config = dict(
    n_layer=9,
    d_model=128,
    n_head=4,
    n_kv_head=4,
    head_dim=32,
    d_mlp=512,
    vocab_size=512,
    activation='gelu',
    norm='rmsnorm',
    norm_place='pre',
    norm_eps=1e-05,
    positions='rope',
    rope_base=10000.0,
    rope_fraction=0.5,
    qk_norm=True,
    attn_scale=0.316,
    bias='none',
    tie_embeddings=False,
    parallel_block=False,
    extras=['some layers without attention', 'local attention windows', 'value embeddings', 'hashed n-gram embeddings', 'an embedding shortcut', 'learned residual scales', 'skips across layers', 'LayerScale', 'capped logits'],
    init='orth',
    init_std_qkv=0.0603,
    init_std_o=0.0603,
    init_std_up=0.0603,
    init_std_down=0.0,
    optimizer='adamw',
    lr=0.00274,
    beta1=0.9,
    beta2=0.99,
    weight_decay=0.1,
    lr_head=0.00276,
    warmup_steps=271,
    schedule='wsd',
    decay_fraction=0.551,
    decay_shape='linear',
    final_lr_fraction=0.05,
    batch_tokens=[8192, 16384, 24576],
    seq_len=512,
    doc_mask=True,
    train_tokens=127900000,
    steps=8221,
    dataset='wikipedia_en',
)
Each number is 128 + 32 x the weight over the matrix's rms, rounded and kept within 0 to 255. Layers, rows and columns count from 0.

# layer 3 MLP down (transposed), 512x128, rms 0.186, rows 45-144, columns 0-31
[[ 74  97 140  90 104 162 165 158 192 113 108  39  63 136 131 115 203 107 156 162 133  73 141 113 148 121 127  76 130 133 107   9]
 [ 71 151 111 135 175  85  96 118  84 125 128 122  87  74 131 131 104 117 163 147 125 138 139 127 164 125 115 159 146 144 140 114]
 [ 90 194 104 193 102 151  94  98 123 139  47 118 121 154  97 178  63  95 148  62 125 160 194 140  85  78 203 136  34 154 128 166]
 [152  93 123 108 193  78 139 143 118 137  95 119 132 155 151 140 120 130 127 112 157  77 162 171 117  95  97 128 122  80  99 134]
 [138 172 117 105 118  72 154 189 132 127  73  96  35 138  71 119 203 155 103 125 100  83 124 111  53 179 139 160 177 163 126 108]
 [130 106 128 105 123 157  71 183  96 112 143  91 170 119 131 160 145 160 122 139 109 120 128  84 140 157 128  68 188 174 150 139]
 [ 55 116  68 108 163 150 129 151 114 109  97 107 146 105 124 111 170 131 143 183 138 188 182 118 129 148 140  79 151  93 166 107]
 [176 210 110  91 175 154 134 158 111  41 204  94 127 132 173 134 120 134 130  90 148 186  83 149 146 145 116 129 117  88  98 105]
 [130 126 171  99 135 114 124  94 119 153 143  81 160 116 122  94 141 107 132  93  92 112 107 187 121 155 113 115 137 158 106 126]
 [114 162  87  77 142 155 115 122 179 113 110 127  89 122  70  88  75 104 119 115 112 173  95 130 148  51  99 104 122 189 122 121]
 [143 108 171 145 134 152  73 110  77 104 123 182 151 107 161 108 132 112 107 154 128  87 135  63 143  91 158 129 209 162 151 213]
 [ 96  80  54 187 120  84 192 116 148 163 150 139  98 134 129 123 171 170 118 102 133 102  79 106  64 174  71 184 141 108  56 135]
 [ 88 184 105 109 120 104  79 122 160  99 154 123  87 112 101 135 151 142 106 104 129 110 142 138 126 120 142 135 131 121 104 149]
 [115  94 127  93 102  82 114 120  99 209  80 155 122 172 102 106 101 120 124 100 136 165 112  87 204  67 147 179 121 150  94 129]
 [145 183 132  95 114 114 149 128 115  56 113 183 163 170 107 144 175 146  99 140 102 111 120  97 124 103 129 115  92 115 144 135]
 [108 135 154  94  95 100 149 153 109 143 191 104 110 125  99 104 108 108  91 121 124  95 149 191  78 137 122 108  94  93 171 176]
 [116 144 165 156 228 195  62  72 166 115 135 119 124 112 128  95 124 204 121  94 116 154 144 118 106 152 122 115 129 114 153 143]
 [104 125 140 109 172 100  66 124 100 113  97  97 177 169 166 152 157 177 104 124 101 176  97 149 168 152 221  38 142 136  98 184]
 [149 171 108  64 141 100 163 179 105 117  62 183  66 128 157 116 113 129 162 128 154 150 161 137 125 119 108 132  85 157 106 105]
 [129 113 128 141 164 110 104 142 152  94 178 149 106 166 102 142  97  79 120 118 156 184 150 184 117 113 111 114 122  93  87 107]
 [107 126 131 102 140 163 108 170 117 103 153 116 170 150 159 149 136 186 112 182 104 137 118  98  82 109  98 101 111 140  87 138]
 [136 118 106 139 143 106  99 213  97  97 145 134 141 139 139 136 179 118 140 151 191 120  99 153 107 139 124 162 127  89 155  85]
 [153 162 121 125 115 150 102 127 173 130 108 137 119 167 194 163 136  95 109 136 105 107 129  93  83 129 124  83 200 131 112 154]
 [130 110  91 150 168 117 111 134 123  92 102 148 114 107 157 111 179  69 142 118 122 114 137 167 173 112 158 148  37 176  68 130]
 [133 111 150 126 130 112  84 198 111  88 182 147 184 143 119 150 154 111 122 157 154 122 166 164 133 163 140 124  89  76 158 131]
 [144 138 149 104 150 135 107  87 192 109 157 149 174 157 139 127 100 110  99 133 167  86  81 154 128  80 135  94 106  85 110 110]
 [116 156  88  61  96 156 124 165  98 191 137  99 122 149 135 206 159 121 127 126  78 138 109 108 153  59 101 126 126 164 137  73]
 [141 128  86 100 145 161 115 119 135 144 104  89 107 121  91 176  87 127  96  92  93 152 133 149 255 115 127  92 147 124 152 113]
 [148 110 117 140 102 144 122 121  81 171 124 124 146 108 139 117 210  82 104  87 146  77 154  77  90 110 170 114 127  82 142 140]
 [188 163 167  98 138 123 162 166 103 112 131  94 137 121 149 128 175 100 193 174 130 178 141 125 126 121 101 120 127 147 142 115]
 [104 142 114 114 180 191  71 116 123 119  83 149  84 127 147 161 140 104  65 118  66 142  75 155 126 115 114  70 123 156 105  86]
 [113 116 113 126 134 130 122 147 122 158 105 151 173  94  82 134 178 148 125 125 123  70 150 148 166 178 119 110 113 117 134 137]
 [123 178  61 143  97 141 146 123 147 121 170 179  97 148 143 132 128 129  87 137 160 129 122 155 141 148 124  96 116 108 140 129]
 [104 172 113 158 157 147 134  99 155 189 108 117  92  94  68 153 101 131 157 167 123 153 165 131 115 174 198 123 119  86 120 142]
 [129 103 157  82 146 154 113 148 175 147  79 116  97 140 151 180 193 124 130 151 122 128  84  90 141 138  95 160  73 158 110 141]
 [141 145  85 139 169 125 154 130 138  79 136 123 108  71  98 101  93  90  86 138 101 145 177 168 118 104 114 129 117  83 142 103]
 [165 141 109 202 121 121  87 119 173  87 101  74 143  64  78 103 149 160 103 158 124 121  73 158 111 106 146 132 136 123 106 178]
 [134 144 109 161 160  85 150 145 161 109 147 155 136 122 143 187 141 152 140 161 150 176 130 169 141  88 135 102  81  97  89 123]
 [156  89  95  79 101  55 119   7  93 129 110  86 121  56 122 177  96 119  48 147 161 142  91 102 125  92 179 193 136  79 119 110]
 [139 111 104 225  97 119 162 153 111  94 197  77  97 198 121  86 131 140  43 144 181  78 151  89  92 115 123 110 158  80 127  69]
 [130  94 166 140 144 163 109 141 110  97 163 158 131 144 105 146  62 107 130 102  97 136 102 137 103 134 119 143  83 122 105 122]
 [171  99 129 132 113  62 153 116 148  63 154 107 135 110 158  88  87 192  75 116 143 147 132  74 118 230 100 180 141 185 132 151]
 [150 121 105 132 143 143 186  90 146 121 103 146 156 131 105 109  82 119 136 103 116 166 178 125 128 106 136  90  47  92  72 145]
 [112 172 113 160 142 139 115 113  36 165 143 120 130 167  68  66 121 136 172  81 126 150 174 125 132 126  91 142 133 159 195 157]
 [140 150 144 108 126 112 114 100  83 110 109 157 178 173 101 141 115  91 142 177 162 102 137 108  87 126 110 131 113  80 138 110]
 [ 97 205 100 197 188  89 143 135 171 118  83 194 128 118 124  59  92 109 156  80 140 151 190  87 172 142 176 121  79 113 138 140]
 [136 154 133  96 125 144  76 105 185 121 161 106 113 136 145 124  79 100 109 171 153  99 125 158 139 117  99  79  79 127 110 178]
 [ 95 126 101 135 142 122 122  74 112 178 139  90 119 149 107 175 163 166 143 138 164 166 160 131 168 146 165 154 161 115 128 182]
 [147 108 158 116 135 114  87 165 133 135 189 142 135 143 151 132 116 167  41  87  97 113 105  74 107  95 103 142 131  57 165 119]
 [131 105 179 161 177  91 141 165  98 118 112 102 105 132  64 136 166 173 170 149 119  77 128  88 142 142  62 175 129 121 109  89]
 [ 91  60  75  95 147 132 121 103 140 164 110  76 133 128 132 129 110 119 138 195 156 113 193  95 114 194 205 105 212 127 120 146]
 [ 92 154 141 146 168  77 100 110  78 119 129  79 122 116 123 157 110 160 104 129  78 106 136 135 151 161 112  91 140 140 107 127]
 [ 75 143 119 146  93 131  92 130 161 113 156 140 147 105 157 164 109 161 128 152 171 142 181  87 110 145 107 145 175 113 159 155]
 [124 140 168 113 152 168  98 144 156 159 140  71 112 167 112  62 173  76 128 101  91 203  89  95 112 157 122 119 110 120 128 108]
 [152 178 101 155 176 158 120 119 118 143 162 196 154 125  62 114 141 136 124 119 129 161  77 111  99  96 125 132 152 143  95 136]
 [167  80 110 131 127 122 153 121 102 123 127  93 190  99 102 144  99 131 121  69 106 111 127 101  72 125 104 134 127 127 131 115]
 [154 121 124  49 148 135 108  72 171 150 179 198 114 131 116  96 124  75 134  83 184  66 144 118  49  95 173  51 126  84  98 148]
 [164  96 168 135  83  84 193 128  91 156 134 142 101 134 131 176  70 152 175  34 128 119  94 167 184 116 128 108 122 205 133 116]
 [151 154  95 135 160 123 122 111 179  99 156 144 157 131  76 163 124 103 119 140  80 134 146 134 110 141  96  93 149  75 128 103]
 [ 96 145  82 160 105  99  83 111 140  96 185 157 134 120 129 167 132 128 120 132 148 163 113  69 164 115  72  87 112 172 169  96]
 [141 141 149 152 146 152 178 173 161 149 145 127 149 154 162 201 179 175 151 107 140 126 143 120 148 107 160  86 136 128  95 153]
 [134 148 154 107 164 121 105 108 159  71 203 160 143 114 116 125 152 169 108 165 167 170 137 131 149 131 173  66  95  89 158  79]
 [140 182  66  91 140 138 118  77 152  95 166 124  69 149 127 131 147  90 163 123 213 122 158 188 132 126  79 138 129  95 184  47]
 [100 141  68 132 118 139 135 132 104  80 115 101 112 122 113  77 120 160  98  84 163 125 163  94 130  94 212 138 156 146  88 138]
 [144  64 113 118 137  79 148 156 101 200 124 153 152 145  87 102  95 140 107 186 151 170 168 160 119 103 128  77 117 155 136 177]
 [ 94 150  90 147 116 112 113 192 146 108 145 123 108 130 111 149 134 141 100 175  84 103 108  66 124 159 200 114 120 124 112 111]
 [125 105  90 120 114  95  78  90 108  98 132 105 120 120  96 108 136 127 128 142 134 113 127  67 119 136  99 119 122 140 143 153]
 [ 95  84 156 108 123 133 114 117 135 143 111 146 124 177  86 192 156 159 114 200 124 108 122  73  79  94 188  60 192 102 139  97]
 [154 148 155 163  85 135 145 123 178  57 119 178 118 118 163 117 134 189 173 136 111  95 194  89  61 141  80 170 163 112 113 151]
 [188 138 162 122 119  85 145 164 164 133 155  79 108 205 144 169 140 153 124 171  85 121 115  80 161  76 117 109  81 101  76  93]
 [139  90 129  87 121 148  41 131 165 141 133  80 153 114 123  94 156 102  81 115 116 143  91  97 127 103 126 143 157 130 155 137]
 [ 96 131 209  81 114 136 123  83 158 108 118 195  81 148 142 163 128 218  99 118 105 125 154 194 163 130  98 178 155 145 147 110]
 [133 113 146  73 137 113 113  64 135 163  64 153  82 131 157 104 108 145  95  99 116 119 103 161 105 186 191 129 165 144 117 139]
 [141 165 149 142 126 102 110 116 150 106  82 128  85 118 111 141 113  97 110  73  78 131 124 175 128 100  59 127 110 125 119  89]
 [140 169  99 106 102  78 115 181 111 122 154 138 109 137 162  62 156 146 120 124 145 111 155 108 176 114 143 156  56 148 105  69]
 [115 134  76 103 198 105 114 158 132  93  58 129 154  88 127  84  89 127 127  99 209 121 130 138 166  89 106 162  82  55 117  75]
 [117  86 113 150  68 160 171  83 126  70  74 160  93  79 161 163 161 121  99  97 119  88 148 138  95 105 103 126  72 139 205  87]
 [129 155 128 133 137 130  88 151 188  86 158  87  93 192 148 145 155 163 155 109 123 205 122 161 158 145 134 130 162 166  97  97]
 [147 170 108 148 123 148 149 149 133 116 134 124 161 120  91  72 103  89 139  76 185 116 126  97 129  96 147 126  66 134 124 136]
 [106 145 116 127 200  63 150 110 133  99 113 147 145 153 149 143 133  67 108 187  96  93  74 159 138 153 166  97 111 120  42 130]
 [105 133 139 111 131 152 104 142 144  82  96  96 135 134 122  95  92 155  62 123 116 174  67 207 137  85 143 105 176 186  92 184]
 [145 168 106 116 198 102 170 152 144 141 226 124 114 160 128 100 106 101 105 147 126 134 105 117 146 131 126  54 137 105  46  96]
 [141 166 126 122 145 127 183 161 146 100 160 111  90 121 145 123 186 126 118 152 141 149 113 152 104 109 127 128 110  93 137 132]
 [ 86 130 162 162  95  57 102 142 136 128 103 101 109 199 107 134 119 156  64 108 165 136 165  79 161 127 160  97 134  96 132 110]
 [138 212 166 145 146 102  87 167 126  93 164 132  90 153 116  90 141  67 117 148 145 160  95  74 182 192 191 100 167 123  94 140]
 [127 159 111 131 146 107 122 122  82 114 150 126 124 171 106 153 152 142 157 104 144 138  67  95 144 148 107 127 139 147 119 113]
 [173 173 115 102 129  94 125  98  85  93  57 115 131 131 158 153 168 158 220 172 108 129 143 150  94 107 122 150 123 116 179 152]
 [ 87 103 173 136 150 130  61 127 140 159 144  99 112 189 141 118 159 101 133 141 127 103 168 136 145 161 168 167 156 158 152 128]
 [112 165 116 118 171 138 124  85 147  98 128 114 120 138 149 171 154  89  90 154 126 157  88 138  98  94 113 126 135 133 124  44]
 [109 129  92 136 128 144 106 134 133 117 146 152 110 133 133 168 102 132 107 132 180  87 131 188 139 151 124 110 142  95 138  84]
 [201  81  77 123 136 139 149  97 113 156 180 128 105 124 104 100  80  98 105  87  93 166 133 134 143 178 124 135 143 110  99 114]
 [ 58 159  98 148 151  44 136  53 111  35  67 152  55 137 126 198 142 126 116 100 121 146 202 159 127 156  99 108 139 176 104  80]
 [126  99 124 166 165  88 119 137 143 163 186 111  68  37 172 162 179 167 118 105  81 112 109 125 164 136 159 144 133  91 197 139]
 [101 136 115 132 128 117 116 111 114 150 101  75 179 120 161 130 109  81  96 117 138 142 145 146 140 117 126 146 120  82 161 163]
 [102 150 161 137  87 145 154  75 118 142  92 188 147 106 138  82 133  39 149  79 181  70 149  87 137 146  94 195 130 100 117  99]
 [125  71  82 103 113 134  65 171 127 112 125 164 108 100 108 151 141 165 104 169 171 126 147 103 140 163 142 111 133 136 149 161]
 [162 144  97 101 175 117 114 110 179 123 143 166 111 118 140  50 122 171 124 170 133 126 147  97 172 132 159 156  80  76  96 162]
 [116 255 163  40  91  86  72 130 128 121 154 138 125 131 128 117 146 111 175  95 142 167  80  92 141  96 131 127 139  79 116  97]
 [ 99  42 122  96  85 139 108 138 133 120 135  86 134 172 152  60 129  98 121 144 150 142 132 156 141 152  94  79 148 156 116 111]
 [125 160 134  81 135 120  79 126 144  74 144 142 112  98 118 135 136 188 102  83 142 151 131 119 135 185 129 156 125 184  65 117]]
# layer 3 MLP up, 512x128, rms 0.179, rows 46-145, columns 0-31
[[144 124 109 113 195  84 131 159 116 160 106  75  97  93 212 163  95 155 157 143 113  94 170  91 120 146  73 166 163 112 159 142]
 [148 149  97 148  82 140 162  70 126 151  76 103  97 185 162 176  94  85 162 102 152 145 193 129 147 110 138  78  65  85 153 132]
 [120 114 155 116 156  86 157 119 137 150  98 125 128 132 167 140 130 133 155 132 115 128 128 201 143 127  95 137 158 145 153 164]
 [157  96 116 154  93 106 182  90 137 163  77 124  23  88  81 166  90  53 155 185 102 117 163 143  98 171 133 130 107 164 121 139]
 [164 123  97 153 111 137 201  61 126 115 113  88 135 126 188 142 119  94 115 116  91 137 156 126 130 160 112 185 148 139 164 141]
 [132 105 124 144  62 129 155  95 133 100 112 138  97 158 129  96 164  95 135  92 164 131 164 139 144 150 150 101  82 140 147 158]
 [107 169 147 124 123 145 139 102  71 124 159  75 120 121 192 194 125  68 166 126 202 168  76 118  90 151  93 119 130 121 181 111]
 [170  69 134 146 174 153 145 102 131 112  64 180 136 129 114 141 148 126 146 146 139 117 162 124 138 108 140 164 122 139 147 159]
 [158  64 108 183 158 161 194  70  88 115  89 193 151 101 141 176 152 109 111 169 161 128 128 132 154  97 130 143  93 154 153 132]
 [102 120 112 163 173 151 148  62 127 164  89 101 131 107 141 163  95 122 159 105 162 105  97  99 127 140 210 157 165 125 150 119]
 [112  78  79 182 136 154 134  75 121 169  68 106 121  80  80 102 134 112 130 171 132 139 135 188  88 159 167 115 127 120 160 170]
 [167 100 127 121  99 115 163 127 125 171  94 106 181  50 159 157  98 144  96 116 112  93  74 153 117 168 105 121 147 107 152 167]
 [129 101 168 122 121 159 125 138  93 133  80 168 128 138  74  90 148 137 132 145 123  98 128 126 165  68  82 130 148 133 144 143]
 [152 120 121 127  98 140 149 108  85 152 131 150 126 118  86 123 115 107 161 134  94 111 114 139 136 111 123 169 196  99 162  92]
 [108 120 151 119 119 113 162 122 139 164 139 110 113  60 149 126 148 108 164 129 112 116 140 161  76 167 175 197 109 180 128 153]
 [138 129 143 163 156 147 115  86 105 147  89 226  91 128 105 101 123  55 120 172 130 135  91  61 196  96  98 125  88 182 150 216]
 [113 100 161 144 106 115 168  98 121 153 108 115 120 156 171 189 138 152 121  82 111 163 153  55 110 161 191 137 157 186 161 160]
 [137  77 161 181 133 223 150  30 152 133 100  52 139 179 120 143 170  80 155 137 154  97 114  94 169 152 107  88 121 154 109 171]
 [110  78 137 151 188  99 148 136 115 116 144 141 133 100 133 134 154  99 157  98 201  98 127 176 157 101  86 182 144 174 143 162]
 [ 90 152 138 116 116 178 153 111 128 145  90 106 142 127 170 117 154 139 190 179 158  54 107  68 147  95  95 134 143 178 137 130]
 [187 198 154 166  84 106 135 170 137 191 114 141 153 129 161  77 124 102 162 117 195  98 139 121  88 156 121 156 151 101 137  97]
 [184  78 137 148 106 120 216 134 128 139 139 153 111 138 132 129 151 125 103 206 151 105 133 116 113 112 120 206  85 128 112 104]
 [ 94 117  61 139 137 175 153  75  80 140  92 116 154  93 126 106 119 144 111 235 145 118 110  98 124 147 130 137  85  95 106 125]
 [ 82  19 143 155 136 104 105 135  66 165  69 156 176  94 149  77  84  86 170 144 151 133 143 134 107 146 151 187 131 130 126 157]
 [192 133 119 186 151  77 131  89 115 107  75 110  96 133  85 155 107  79 161 153 124 119 122 114 109 155 105 154 133 188 151 128]
 [111 121 133 192 107 120 166 102  98 100  96 119  96  89 144 121  70 114 151 120 110 136 153 151 139 180 127 130  99 130 151 164]
 [ 73 130 126 171  96 135 145 129  82 175 106 148 148 137 112 140  97 132 165 162  86 128 139 136 217 111 150  99 129 175 132 174]
 [152  87  71  94 132  87 153 142 125 165 161  80 112 159 136 136  78 123 121 172  82  99 100 113 160 148 101 113 175 187 176 165]
 [102 143 125 102 120 139 127 137 102 152 147 115 135 155 153 140 134 136 112 178  93 170 135 120  93 100 140 160 159 151 183 152]
 [130  77 128  81  69 132 161 131 126 181 135 147 150 130 168 126 125 184 172 120 135 112 133 125 148 151 136 119 145 141  77 153]
 [125 134 194 178 146 116 161  80 134 114 115  84 133 112  79 152 157  99 106  71 137 139 111 185 139 180 141 124 104 194  92 188]
 [170 137  31 138  94 182 104  96 165 136 136 174  87  76 160  88  72 115 108 163 118  89 141 131 121 145  85 156 129 201 136 229]
 [147 114 131 159 132 131 139  86 114 138 106 128 128 161 100 163 145  88 170 136 116 129 157 148 144 146 118 185 146 114 198 154]
 [114 146 160  78 114 122 174 116  84 152  93 149  88 174 110  95 100  87  98 128 142 126  98 151 103 160 103 115 151 117 172 166]
 [110 133 104  90  99 117 155 122  93 145 133 126 105 128  95 126  85  65 112 193 118 116 167 111  90 166 178 174 140 146  70 180]
 [123 122 118 204 148 127 165  77 130 199  95  87 108 138 112  90 125 148 135 139 112  61 118  72 163 134  75 102 159 127 105 114]
 [146 132  77 161 124 115 178 110 100 175  69 160 114  90  87 131 125 159 109 144 122 127 147 122 124 149 116 119  91 116 109 121]
 [140 132 170 121  67  65 149  63 117 164 104 104 124 139 132  88 103  99 152 108 115 150 166 139 147  87 120 114 119 101 166 109]
 [174 142 138 169 147 171 208 120  93 155  80 111 108 170  91  92 165  98 123 123 149 117 102 125 108 121 155 223 132 136 120 141]
 [129  98 120 109  58 113 121  93  96 202  90 124 110 122 105 122 109 146 101 232 149  95 133 159 163 159 155  92 148 159 127 172]
 [198  79 116 149 164  82 176 135 124 142 148 117  97  96 135  97 116 122 152 121 137 232 123 173 161 140  76 156 158 144 169 208]
 [103 177  80 134 177 131 147  64 100 163 131  94 143 104  74 110  78 117 166 176  96 114 144  70 159 133 163 110 111 118 155 144]
 [ 75 106 126 143 111 165 201  92 122 159 122 118  74 166 160 115  76 124 192 152 145  95 130 123  85 121 145 117 138  77 145 112]
 [ 99 121 125  95 104 112 124 116 150 154  80 121 115 174  78  92 118 130 169 111 134 124 141 120 198 115 128 106 127 156 153 101]
 [145 123 122 168 132  63 150 119 136 136  98 207 133 118 132 102 138  95 215  89 152 187 135  63 139 164 176 198 100 160 168 156]
 [114 103  85 177 162 155 182  73 110 168  86  83 144 117  77  98 167 136 120 145 148 126 148 157 158  98 151 130 162 173 103 120]
 [167 126 164  98 108 173 169 122  61 165 101 178 130 131 169 106 108 160 135 143 137 117 138  77 103 100 126 129  94 114 142 151]
 [134 145 146 127 124 162 165  87 157 112 100  80 105  94 116 135 110 115 143  94 124 109 158 143 138 174 142 175 140 177  92 149]
 [153 114 175 159 128  60 188 104 132 114 100 131 109  94 175 170  64  77 127 103 109  73 145 124 150 114 122 107 113 145  78 113]
 [127  81 100 163 105  68 126 103 157 173 148 152  89 133  95  98  88  82 197 124 169 157 200  92  97 177 133 119 200 140 179 150]
 [135  67 175 139 121 101 178 122  75 145 112 119  74 146 166 128 157 115  91 130 139 173 102 104 117 141 102 125 153 137 111 153]
 [144 116 199 165  50 179 144 126 131 119 139 153 102 153 122  86 114  75 159 114 137 123 145 175 170 135 144  97  98  92 162 125]
 [141 147 130 168 162 162 141 159  92 146 104  78 151 164 110 119 101  98 184  83 136 168 104 158 128 132 161 146 153 148 241 156]
 [131 107 157 161 192 143 175 106 122 184  85 166  96 101 127 131 156 135 185  82 183 110 131 150 132 115 162  60  99 138 126 174]
 [ 90 140 159 149 102 130 116 186 174 151  84 151  98 132 126 171 157 132 134 131 122 145 135 165 191 139 140 134  98 167 109 120]
 [116  65 156 117  94 127 105 114 119 150 139 141 116  91 121 111 138  84 170 113 159 109 169 157  87 144 135  82 153 153 111 134]
 [118  58  87 127 142 120 138  95 139 131  88 108 118 183 141 119 167 150 184 183 101  72 172 120  96 167 194 131  97 133 153 181]
 [148 132 124 115 133 142 165 143 140 172 121 136  99  86 140 138 164  88 126 141 136 136 102 182 162 150 131 129 146 115 163 132]
 [140  72 191 119  87 170 162 103 114 155  97 127 139 169 125  88 112 122 137  69 115  56 146 155 147 155 186 156 136 114 118 162]
 [109 141 190 124  99 113 110 134 110 100  84 157  74 124 152 147 113 118 157 124  71 131 179  91 146 118 122  90 135 125 156 175]
 [110 144  94 148 159 146 155  94 119 141 124 106 120 132 185 164 146 162 164 152 188 140 114  95 104 151 101 197  90 177 153 101]
 [148 138  84 126 144 170 138  65 135 154 117  98  91 100 105 174 141  90 118 124 228 121 105 135 189 157  71 194 130 103 166 123]
 [153  62  60 133 122 170 137 128  99 157 132 118  84 113 107 127  67 120 174  80 160  64 188  82 154  67 183 120 161 131 126 141]
 [133 150 154 217 154 147 139  75 113 145 111 102 118 175 133 153 109 121 215  97 125 141 130  85  99 131 161 127 104  97 115 150]
 [152 145 142 155 139 103 174 144 167 136 119 188 161 115 148 220  85 131 157 120 135  97 154   8 116 114 187 151 124 179 142 113]
 [143 106 135 139 111 163 219 109 193 131 114 139 158 149 157 136 102  79 110 104 157 132 162 112  96 120 115 135  90 106 129 137]
 [101 132 140 164  83 138 133 126 110 132 134 115 137  82 159  98 102 123 138  79 183 104 174 130 102 141 127 144 158 179 109 112]
 [130   7 150 179  76  68 206  13 133 142  95 119  57 122 139 148 135 102 189 136 148 108 126  89 175 125 113 134 138 174 107 130]
 [180 125 105 149 144 118 143 120 158 150  88 106 142 129 152 151  92 120 128 151 126 141 145 105  94 110 140 106 120  90 116 194]
 [140 123 137 180 122  97 114 116 141 158 138 159  95 134 182 140 124  92 159  54 130  92 170 107 113 121 132 122 150 177 120 167]
 [175  75 147 142 144  70 105 110 133 134 121 143 123 113 115 119  51 110 146  84 148 122 181  99 156 167 149 164  90 152 109 113]
 [120 126 101 126 158  83  72 127 168 182  96 144  52 138 126 135 121 121 161 181 107 144 177 147 112 127 195 158 121 130 130 112]
 [203  52  75 158 122 170 142  94 132 118 110  99 143 124 157 154  93 131 174 103 170  97 133 154  85 113 148 177 114 114 173 181]
 [159  83 100 128 115 157 164 169  37 168 145 143 161 165 113 151 168 122 149 152 128 102 141 155 133 111 135 168  82 148 178  79]
 [ 86  79 202 147 163 142 152 129 124 152  76 174 136 137 134  51  93 163 108 117 142  91 156 143 130 140  76 148  57 153 135 136]
 [165 153  98 107 127  79 118  89 135 161  53 169  89 134 141 157 124 123 105 127 100 104 109 171  81 138 161 163 127  94 157 160]
 [145 146 170 159 122 172 124 136  72 170 101 181 154 113 166 117 110 144 175 145 121 134 147 138  84 153 124 162 204 168 155 113]
 [130 138 147 138 169 155 146 114 209 158  80  92 101 135 126 170 148 116 117 129 165 173 145 121 170 146 135 105 113 146 142 154]
 [143 105 121 111 146  74 138 121 136 136 117 128 142 152 150 218  91  68 161 121 129  92 107 134 192 182 114 128 134 130 152 155]
 [230 157 101 167 122 178 182  95 153 168  71 106 146 101 185 146 130 138 181 138 148 116 138 112 168 107 114 121  98 166 146 138]
 [ 98 141  98 167  92 120 175 123 145 148 129 136  51  98 160 111 148  93 148 131  60 163 105 115 145  58 190  84  88 128 114 108]
 [115 128 104 154 155 127 173 104 126 153 137 115 158 140 164 130 141 130  98 117 137 120 132  82 136 149 188 180 132 139  99 167]
 [131 127 112 103 192 156 198 121 115 154 106 117 148 119 189 128 100 138 173 162 157  95  89  85 138 105 124 195 114 148 168 129]
 [165 160 194 170  95  91 128 117 142 117 103 105 100 101 150 110 140 104 153 156 166 112 120 122 170 157 164 107  86 130 136 127]
 [123 123 205 135 131 145 132 130 165 146 134 113 119 117  80 126 203 126 149 138 115 156 160 120 131 125 137 109 143 115 153 120]
 [130 171 148 102 137  79 113 130 137 148 125  80 140 141 197 132 122 146 162 164  79 139 169 111 130 134 112 113 160 119 136 144]
 [137 132  93 129 118 140 136 110 131 167  52 122  76 105  91 170 156 144 107 131  96 188 132 134 130 158 107 108 139 139 134 138]
 [167 112 161 133 139  94 145  79 111 145 136 159 168 165 163 141 190 107 123 135 200 106 141 109 165 145  91 180 122 144 131 155]
 [131 115 140 138 147 101 139  81 111 130 117  69 127 132 139 103 106 111 128  97 115 125 231  77 119 150  87 145 152 105 179 157]
 [142 147 150 111 118  93 126 116 146 140 156 155  76  87 185 180 178 137 137 146 144  94  72 157 203  96 122 150 113 146 118 157]
 [125 131  97 132 129 101 189 108 123 140  95 152 139 169 134 163  90 102 134 163 103 149 126  84  79 127 112 102 150  86 170 188]
 [174 134 134 115 127 202 167 141 149 221 138 114 106  72 130 182 155  71 128 132  75 123 107 122 114 159  96 104 169 153 155 183]
 [104 111 150 154 145 128 135 106 142 125 141 153 159 108 175 145 114 124 124 111 103 115 153 128 150 146 128 123 152 198 117 107]
 [100 138  64 142 187 122 176 124 144 134 112 120 104 161 160 141 110 131 132 135 123 140  87 138 146 191 200 144  85 187  89 176]
 [129 128 168 132 127 165 174  95 111 132 120 124 130 178 135  65 179  85 191 134  68  70 149 151 133  86 147 143  83 110 122 131]
 [139  80 163 116  92  80 114 122 102 167  96 152 117 108  96 116  99  78 126 178 108 103 109 117 210 163  94  97 116 100 209 152]
 [105 116 130 174 152  62 171 126  71 140 121 132 113  80 112 137 130 118 186 149 143  91  63  98 197 124 109 116 112 179 134 141]
 [140 102 155 172  75 142 153  95  86 157 116 139  62 102 176  76 138 127 126 143 157 140 124 130 124 136 116  93  91 114 140  99]
 [129 144 115 114 155 165 134 116 143 157  94 220 150 145 187 111 187 135 169 104 160 148  97  60 128 154 167 146 162 164  96 166]
 [114 116 167 103  79 139 116 115 119 109 143 187 101 155 197 110  39 127 192 146 172  95 163  98 145 119  87  97  82  93 178 138]]